config = dict(
    n_layer=18,
    d_model=256,
    n_head=8,
    n_kv_head=1,
    head_dim=32,
    d_mlp=896,
    vocab_size=4231,
    activation='squared_relu',
    norm='rmsnorm',
    norm_place='pre',
    norm_eps=1e-05,
    positions='rope',
    rope_base=10000.0,
    rope_fraction=1.0,
    qk_norm=False,
    attn_scale=0.177,
    bias='none',
    tie_embeddings=False,
    parallel_block=False,
    init='normal',
    init_std_qkv=0.0493,
    init_std_o=0.0,
    init_std_up=0.0493,
    init_std_down=0.0,
    optimizer='soap_variant',
    lr=0.0043,
    lr_mult_qkv=0.4,
    beta1=0.95,
    beta2=0.95,
    lr_head=0.0123,
    grad_clip=1.0,
    warmup_steps=200,
    schedule='wsd',
    decay_fraction=0.468,
    decay_shape='linear',
    final_lr_fraction=0.0,
    batch_tokens=262144,
    seq_len=256,
    doc_mask=True,
    train_tokens=815000000,
    steps=3109,
    dataset='wikipedia_en',
)
Each number is 128 + 32 x the weight over its row's rms, rounded and kept within 0 to 255. Layers, rows and columns count from 0. Numbers have three digits each. The size before them is the row's rms in percent of the matrix's.

# layer 12 MLP down, 256x896, rms 0.139, rows 0-255, columns 640-671
093:116184120143097126109174137184190162120118123125151106053113101101140077146128116087108145080099
101:118093093093138130150142037059138141127080141132180116147095134101097128133126132125130090091173
098:133169127152150174161125119114187191156122125101138118161138084135116139174136143144131116163095
102:161103097134153096156127154118115105101105194155102131140122120095105105096131115123101128110179
096:136132157149130112079094152100156133181140192104161115097129134069105185116170151119148137123077
101:170111102155135115131121122106144154125152132160184160186128122122101169099135159135124121139122
097:105131151137102085122105134143112109119136089142083118152133138141107131076167175103161137135139
103:113117091134122153136147139063097111169094134106080145104138130113123101072081192147165181130102
102:115141106170100154157132135156126175149165164135051096140119110082187109117163064151124162139103
102:090161143149102168143194181147160140134062099124127147091154142096118116077128134159096131120172
096:130167144121083114063092142097204086104074165128142103084088120120077087111173142096101156162124
106:138134114141112114104111060123154132093100188165109123130129137126102122152164117168103130162150
098:171173172166108128126145175162101143106140074108171148152127155166213153080088184098129139141101
102:149091138162136071140122092141117201137166173099147177123071122110160159142120084149178101197159
097:156131050080148112180174142165146116114180106136107110102145159081164082149137133161122158169109
104:129183121103118126170118130080091113115112113117125147181174076090204116117144075137145091082051
099:100112095120110067102179063120135095192145123122112128135148143153198231087125135121118061130165
103:132149144154144111148116198120146150114135141085108121159094181143136094103122142156158109148072
101:167119104105126132144140102096157108075065104143178109143090135153082092161130163090052163132121
101:126145089105119078112133105135200149137144136084105135142131170138114122047147130140145122158110
098:069105211149112142156154120151056141107183163104109116152147154143164141203126188154142120175159
101:143130103032074138091150164072139147118122053167174156147117129058067091131171188150138139123099
103:153088082138166156105108116112130142126168122133130123109121109099138160129138118130184130124088
091:137081094136147127125104165140135078127087075124155097163199140153155082049168112153093181112079
097:111152120140087127057133158122169092131139126064210066081138127228197122119107100116178136135118
098:065081126140132155119126184119107144118154138128136160130106188168133117134117142113163090142128
097:088131117120135119138097041081120115156134103155142134108085089072154149096165166094111066136086
107:117126117163159144132100091075139120127122114111148120124106157072144145101142122145100121127064
100:155099111123129132098072186216169154174130118098160118137072147081144135113125097093119147161118
100:111138133121051235073199130137138139164102103121148143163198106187142188127152155151168098145151
097:168167168094146168221117126166142143146148123141119117131141102145156124154137115188146151163111
098:083149106137123227150117085080116147117084116064143148101134096132141134139239113130157168171107
123:075125143115114143124102117135084120151103086168126115139078133118107119115106133150105106109129
101:196147177168153113142067106099129109069137088108091095184092153145102108097197102167131108160107
099:176144100135077098104053135155116092178184111069113116153131191103142161133065090180171135144081
103:050126107150148132218092193161164131154160077121135160148126147152130139138159130177095111111138
096:113205142104128108121135167161061132134095110096122079140136128106190123169141133160132100134047
099:136201157157170077123113074087183069128153103128160156136107147146167135093098135107152124123138
101:137131163089110131181139105088162183149135097142144119165065121113045150138129119143108082119153
105:090121089133108132194100093116165101170089130130143172056082122153166081109139112123128097107038
104:146070085155113088124119064156104144131155137204168159113133150162102174045123139136223140143166
099:056065165071161129127131138162154079128138099180143180124107092122171097126154147117087169120137
104:089119124074167115112153139194116091121118108129147105179112168132087115133101137158119145145115
102:147106115121180173115110178055085108177133141146119077110125141087112112126173100154140129072052
098:161176093148159132173106140192094150137112099114171077069136083052067134086133127106106085093124
102:113098141100108144117112160135120130133105164095140101143138135167207152116094122104086109082124
098:129143119185136139101168104136135107169132201137129154072122127168095173138165107124093126059127
103:130131177122137178161120179119105161083117056151121091113109130098077148129097143076132145149137
100:124182143108082073093199084206123107226155150118100186144122172091131133097093093206134130194114
096:133097085109118137064120143190135162148077096146073141126102081122082178111170156151121128151120
101:111142134102187120201152108090143076162118121157151129118074082079126133118139167153141148147124
095:148179146108145151120132150121125121104178163198098137157230083165121159123164183118092113101160
100:154123137127164200137105090090129157103146160203133184171116156191117110089163123118191104153161
099:092131131144103144136152121129093062121153112171189163064168134089140086124135113073123132116093
099:067127120094142168062180156102150164190088136116128170125146117116128151128138118165132105106095
101:128106146097132097138113165133141135083117136110070178118129093162127169127122161112137162106092
100:119146113111142139157101049161166146115129177166124147118196118138168091124143162109185141114114
101:077070128101162087170144145121102118121142106103130135136171135205166163163131158146130096072163
105:168172208146186151088052137129191143108111148141137156107105111141138120121118120149143189193099
099:145092130177116158115096095148105000116117127115139167142072140129110148098135159235104145102107
098:139092143143152102156059167141070156126142122133191127138152134155106051092145194152141197138137
096:129108117066066144091112155111131093056102126126140144130119056058145175156165053121151069103134
096:121142151160172111131148169163109130118152098164116114119165129115115151112126091052154169151122
101:123069112086091152158099139127067126192049080177137153149112154094115141088095167135137164108124
099:129120099102095126163155115104140151169108092109166168141140139158104123137157170165135163073112
097:144128145129185104163102138140167162143155135086102185140117163132122129114117122153146094080189
102:117125108146113140135147168160081163151106120157166128136122150135109107140128169175085120136069
102:138120074127158112152122149144118152105135111115120134176100147178139091132095124138136106154154
102:103125099127162133109081140193082112098137134152196110092118104104128116104151083091107113166114
103:100149212110124104104086140186129106135088169077094141162101095103147102160163170116102195144127
102:133110185095166131140149155093088111126127139103092104113147064148105146138096132186140102122142
099:118136128124122174159146191087129160153154136142142113161150071108149115137185123121217167103151
097:123124141125123121113157132103101161092149106126130166133148108116164130163143109143113111132123
102:136112129225160192093138124198097145122110121110082128048150143153166185070092124137087113115141
128:111102105134066091183130132130074130125118092140144112116081077144100110065158171129145160112119
099:121116150122124094172147021098152134110096118134133203120143073143208141128145157135154119100066
098:108142207186199111109119143122177117157137142085117113058147107154134130109106215097113106070102
094:114151088150130118074140112074192135111122123140066127213105162122082112171158124111137066092117
103:103147152073151118134158069166091146143124156130139167123156101139086152115122145122185143141135
095:139147114179124188113141159145074206144104123029169128117124094119123125106170117109167058165076
103:165069066150137125191186146064119188154134124122205136191195117149102179145137190111178151189154
101:119131117132187099172138126173126159103104113098133099116190148130094097110147082143116136101109
096:103124139144100017147116126116140117134157120113071147135149100145125093082136158134110124132121
096:148129121069154139140144106176129125143172132113179135141136094134167114116134104140103128112126
102:113072127157199112134110103130090135099138101123139061152147124008087081165080145150090148171128
099:109162185100116136125168110127121154126154156126110173113114094099146149110114175108113051127124
100:122110119135177072100110135090151080055117169067129162165176161073118072133105136147163084164145
096:117139184132140135173108140184120133132130153096143144178160121125140167077126118063157153118160
102:132141139151127125184123134144133165065136094190096106121118093159073192130208112150122138113094
100:112162134067159090126204168116174164084132077140107162180111104132176189082159154092121076197133
096:149159085125156139141117124104174133091097109146143172142162137140124183130104129110086131121091
122:113142162109108125135119135173152143127136163118155169109100111149115117175162118077104122131091
102:145116099114162131076122171086128178109139152116078079126116118150099096115129134104121178111116
098:088162132133097132206183108133114183140102134065165119120163129147083102105096032173147180134150
104:173120140109094090145095127145155107114122083100083141101137138162152095145193151180152102142126
105:121115107084110112153118201101116087134131096139144190121122092159085057125091145138134148126126
105:143087113125110083127137111063142128086115129184112123132081152086127131150151186136065135130159
101:123084111168088100123121110126145137113062124131147143176092161108134103125126133175139181121110
102:098151150179115170082108109142120176073157134149134147132140178090102092075110145158123075096128
097:112121090081048112152164156157149082174200156157125116119179168141088119152121143105173119114156
099:097137135161106164088061186146151129101070110097083117154113154191063146137156111134088128183149
097:163135164147128123136080086134162114104142141095094135146116126112175153107188158081135079156108
097:123167157099126110081103125149073130129165138129102142113156120185165136136155093095098161125106
101:160138163135091109171118131131126133167119123154187113078162135135143149113158127196108077101085
099:102115126081087137179080112099100092143152100199080131204142160141123168154166098157128217132144
098:148136122003087136104139092171133107125069107113150134108165090105160113154053113112115158091131
098:124117085109099193106143115110128117162145118151175157177141134123082122138070118114132104169081
094:159112155076076122173090116132118155080095135155110152105129151102136148170115090173103111152110
095:088128162166081137147090108105131170144152165120189153144171073088121228077118164116138142108136
100:128104158135099090106176188106139168128104105094147082054128123075177123087154091163127090121099
099:138218050130179129176180138139089137120117128163090169159106127120155095148133086140110105138099
106:130155114135109135145130120152081074165204133129203147134146153141105103074118070116097150136168
096:146132059141150093220127140096141128067145120126136157115127155143154146125109140151130086077177
094:143106133091122130131107156140072107119160155166090172102156159104140159207129129138160128131154
098:125197169108117085081154133113102181114120100146116107085113147119136121139176052140118110098096
098:124181076128134141154150116102104079113138142126142115166101132160094146111162093127151125153113
097:141095115103182139135041122097146128124171147123164119090066103122113094169108149184101151154092
103:105143143127123180092105095139110161155145158157079200148169076192117174167120170112142096204179
095:119141163109190081127168115153100111143043120164173113158110080199140154126130135152133144153173
101:172202087110093136034123082127135100129183156197165135133122172124131162124138162079151118117191
101:093062165156131135105113128069106110111137156129144126164075131126119082171123134132142092069077
097:126111097088125165190086113131161121160086165117086170127154149096163159097102133083122119165081
097:105139133133206180136167171158160117123148136127128117132055142120105090166096113118187144126144
096:140110033154184180125096094138078084132138071130102108115141092095064074087148103099095120149141
101:152085157089056151090177124068153095074111112078112115122103086122085132112168150144163132119146
096:163183097090115131062197114141179156137087153150110056100154081193153094121061168102097138075144
101:196132089135199112128134162169097063170127079115165151168095105148167133155124036112135163121137
106:112100107134133130082121155158117154120174176104126090137185213135163140160066156195143126104091
101:090107117146143120135113091111107114144075136131139142089115145122179156145139122126147133103110
094:162115108098079143136173160184135141138104115104082135133133120179189179154167134117096121113171
093:131143109133128140091108112145143116113098135101123159113127130177069101088166111101164102149142
099:137144126119164147136121098131094122160079137114129106126131099064106196146148081066162114115147
096:111091124100147108137121124108090198146173130103050206206136136144135154141161169150088090082147
100:141137124145093102120100098098111167130093130096095165147186160143083092074153121190141107139097
093:143120180079110112156199170155085096143148122126178167172179123162208183133134147080092141185147
093:098098134137128141122101119080141159112144094186094107120129104154141169105156145109118158137175
098:103139150135137140170099096146104139115090153048118077147111135071047120127186181154090078147117
101:120068140159108165134111132083125166116126131122134126173139060099219126112160166100165081169070
100:112132158129135124153174206128133110150146110054112105127066153108099196122067110139139165038175
097:091204114136106127155138110082148146115108141124081142114096139193151125141133169173162186121117
097:112121140103130119186117135129162137139111140151121103089114096080117111135153110035125129105201
099:131112068102111096157124113145119128121168121148090116124169140093059101105103121159119167194099
099:122141190059103064090100116125166173168137191108112110078172135136133094080139124201200118118135
101:137101161112165143133126093133030112124096109142167093090110165086101086151134107061103160096122
099:184144115138063168152180135158136155156105115075119156176144145120113131113175079104095098140151
100:122137140096093183129130189116070110107111105129138136140145140143170108137135168130126119102104
104:128151132081161124110169111175129106179139142174130118169180131134089138108108142117143136084117
099:147119134131139140156159136113142212052167177131131085133083092140177117111106100126093154131120
097:153078111105129125126129103080159146157095164131112104132052127193100121110163119162162189129076
096:085130178136132087119125110146108156157103121158169118163106074128161175095087108078104096163148
098:188089129105115137159096109140155149108163167139093056168199145133123077103128158103153147106110
094:111065096106063118108145083147128180138148138163091133099104108161146107110154128134148123193162
102:174143127160084154109136150075126101144144158155180108075163110185098146136128069135143116130094
100:165102118144196180077145081151107129084170154129167153143072148115055152135110143135162086124169
097:179136107147121160090165137122096145117168163078105117140140123130143126143116090159105130131098
103:101107136118132151130116109147126121151113134176143103117115118170098051130121118117126153182126
099:098129092105114159152108138140125143045119170119136143116150142128080103178061151109099145080138
096:094114110082148107067140152102143139132106146147117108142142131143089107163103183139156150105136
094:119138111167095157124097132103170128103161139112160132099110081103137066133136130123121126135091
097:156186158171103138096141170103105163162157140139141143116118136166127213184126100135156109103172
096:113105095167106105089108115135082118093144112139114177180078130147099238120172167120129111103135
098:082113139130111141124096150109186085130156118124114139120111205160132046139233188113141091153107
103:143157117121133137133131146162140129130152130146151160143053103123123116123016196128167119129095
100:122137168052157136109150126167154134173084105132075139155124123101097147123160110144069162143124
102:112141078156170165113152173083137131129096150119160140168121106127126106120149132124149100088133
098:119106170162120140106138104174074141172152104114176150125190122136133137120176117092158221133093
103:085132104099157093106124109127124088135173165103116105104099128165124111090080106139102077119117
099:149106197141162090157168130173137101104171087098149139103130139170125124088186116136153192103096
104:136062142097130099087144150086130117171118121138158110076169119140115110175165128100145069097102
099:151089173146102068104069127093138087171067113136151136177197119160128168128136128151145002153116
099:087104131052179141122166087109125129094125148104113128150164105105082126126108110061140136116110
101:106089157161222104116118147128101182140075048146112084142128144125121142135147160150112164113153
100:116120174100170095111106125168115140115213195104136068133128137120117106176133168134139128151051
099:158134211137108130146160140131200108091139150134087166106145114079133147132089102058061112139100
102:065097062170143113115140163095159127162118108155147117074109122182132142171120070145128102094145
100:164159066175159169130119095146095123143120104164104097101131138122186119131112075114172116129164
100:129180158119080037120148127069137128084156080196083120118107112111178099145130152154098084144205
104:133134114144161120158208125119177082080112093097126135142097159152115126084109174101156125116127
100:105102082121130167145061090117118118098107089152054212080175087126134125115041100152166124135092
105:114141045078103169085198123099137135134167132070127146137123120091158096133113138119106181107147
105:057100140032128098076134137124113109131149120129101135178116068154079111136130150176102137119103
103:058126148146066108120199114117085127132119102121140107115169104082166131119115106074071149112152
106:168153144094181144119106142124126150130162168110146123107087173187099080085115130201173151101115
095:137112105067172191154132091074103126121135139152059145107115102104080120148092089195090136127128
097:081156205068134100118146133117099161117145154110119138172156160150096135131103107112098079133147
102:072158102107161062108112183120096128191110130126094131083109100123106143167111103035113106156113
100:122137111145130159117078124141101162110127137076143044170158190109123169155178163164131155083187
100:111070164131177076138151086169118132129129158149045172097109112134178082069128117105107127132124
115:127082149113132108088126137151148148121083176063127133140151145087133090066141184190129119184110
100:137117132126089127108050145102180153157170097120127153161123163102139145105134110071071143153119
102:112135110097094164086110104140112106110184122105134122086135153055160124116167152107135122112069
096:094121099104163154141171145169143145097088127071052093151098182144149126151139129133137140118187
104:130165131152168145115101103070142076144125132117122125112176132091158175114147135138105116101110
103:167182135151135124101075151119159178145095123230103138118071073135171161101151177088132101119090
107:174097129141168158056151078107093111083126110111163152116065079142121109125137130096116147077193
095:116141184114150148057198119102083126104136079134121107089138110159122166163150147163203202130120
095:118138079146132109127162125090156161079112158172194119133108137101097129111053171157129153091226
098:111158117148138090159160079107178126118170084163105113128151127123122132126131169101087160120093
101:154139137063197171094169154149104104164099177116186100149153115111105134070153122102108129095164
092:104162147143100120143046054143092136129125107106173104118100116105126115113096172098179147179095
099:062054139130159125052173072055172150113081131151167095156111155148057149109098142139080075110130
096:104156122153132108163137144020082175074094132148118100133140112065122126143109208088134137113131
105:157155188186131116105093123142143131097146166108189162105127130096157162125138133103109133157104
105:198125141119155157097132131089141144086183151110058217118156096113114106145120144144135090090116
098:162070096172114104122143154091143168134129151111156125208089164102121170183114156149082129121151
106:099146129133091122097162156096153149125172205219147079160130110124128126150117099103099129109124
097:116134133087137170136151065120098162119153087110139097130106121156077167106201156191062189128149
098:069117188134140107192151159117144112071121122135120112164097122124121134096159143146166143134161
102:114194151113127166127108128135104165157160113172102116134075085138110123128102054095135132123106
103:078122140067150147110124149181157147157148153157150075078092129122198150079113141121121175171102
101:143137109123173100131101099116167129104129097213110151091111157179119135139096079032137176103121
102:175135065110141107122126151096137084120114098115108070100200139115104119150150149151120119135139
100:102123109178124119153105157089101129134114167157107201100131159088150133116195133091189101088181
101:086096148070088179146137157134093182125151108176067156171067117125119083131145160143070162122112
098:090166112055102202198128093147046081133099124120140138160066107104135119153149110121150161106145
103:091112108120134174121114139139180250092140137078158091129168108191146152118041112178112066121116
101:156172099135117115193093157161100156167079182085166150151130095117116090085099158114139077174109
096:089133149103159145140184164134179125146133115100083134105148074138142145169145191076077055194170
100:127129088150120102158148096105114143162132138142129114073133131045087168138105136117095125132137
103:123146111072142090110183174090124193121114120062083180136141178175106191120153100117137132111117
101:149062131125120142127111071108144145077189170153078123071144145147156095102146079108102077160125
093:121096160129118158170135086102103109065078190127120129120141079138170171118187090146103138103151
102:091056103130153138141099175137129122100087134132113101139151134133079112125195067133156082123148
095:100147204119151190150153176158133105156102117148127106160132126166106166139143146124150202109125
101:137133113107108134111124155096112148056129169213123093122137092076091147144135155142062181105144
100:103118143147110156142140132078151142181145185132088126168144107086133179122079186145077126227118
099:154130086099126115176109231167151068177105127155114178077045155118127110120093114095064151156104
096:104030105113063179162119094117107163145088156122116091216070187070135056161125142165082122091140
096:127097092156168096127148089084111130134144167126180123072057112171125131109110120153135108099129
095:102084143165111098134076164118144133144089115081029096149085101125153148126144123088118097159119
099:116088153126111095065146113134126148102252120158137111128168176165150175114114094104125098114193
098:205132118111085112111126096149168149073118141117109102109091160075103197157105165145123192101119
103:129168166126135157174127110135123160137119212146170147100145126134157156149096148094065155110112
099:125123115109131126183076148214081091131122152104113134115129133065095065060170148092140077136134
099:108170039095135146102183150098131097165148110136105144195181121125125111118110123172147136106108
096:104088087134122129134114097187148132145135153129159131116127146150090142128084156135169125118103
100:122120168108163124136147164093098165144153153143151118061103127198192189170140134110121142134119
103:105129110091139144077152095150143145116069162158072128149105132115172104119137137089146126163094
103:128115124128106115125193071133137089111122146090056182120183133124086091129125073143165103120116
096:145098158154082125121120108155134170135125138165162115087149075130083110167084161081111227117149
105:152152078059063149144106036159113179177158092121135146140095101131153171151120179121159193149143
095:114116128095102116151166144103156087160110158147130157130138129145087119121136138107134121132128
103:123157074158129091101127110075177070100144151125115157126177114088141106142162164161131127131179
095:107109129147166097143135133116053131149118111134123139150104140148160144145158106111101128128156
100:096118110124071126077191108112103133144084157077103111101154112127113133110161131060058168102124
099:126103115154149171146084146107126158143104070063126095150101138109048097144073184146113113096073
101:114137139124116143135157147138123114136192156059073132158117154130189081125208126138061074128148
101:140154153095116125121157168102108112164139121133187167185139156170098081084104117107129113069089
102:076140160107137150122137103116118062142107116196129145092205132088144203099153133081144171153209
096:063170100146135134107107083153136104227107052164125138098095149108119114142128167140139141140116
097:181140160126102099151117200108039139163092156095130143125138110039100185182183157121172165130115
102:101141111129123197128092105213170123067136119108057104132136161102093128153158104139128106069143
104:159116179121167081151136130154105094094060158114129094086115136116146194103184148063105092143179
102:158126154152170121150153131178139121174209076106143173095117151209131060150079114079122153102188
103:159096157122163135133104136066133072079140098192116135177142137153132156094121192109124126179171
094:110104132096081059095135094148134081125098145142117134105122130090118146148113148091166180148154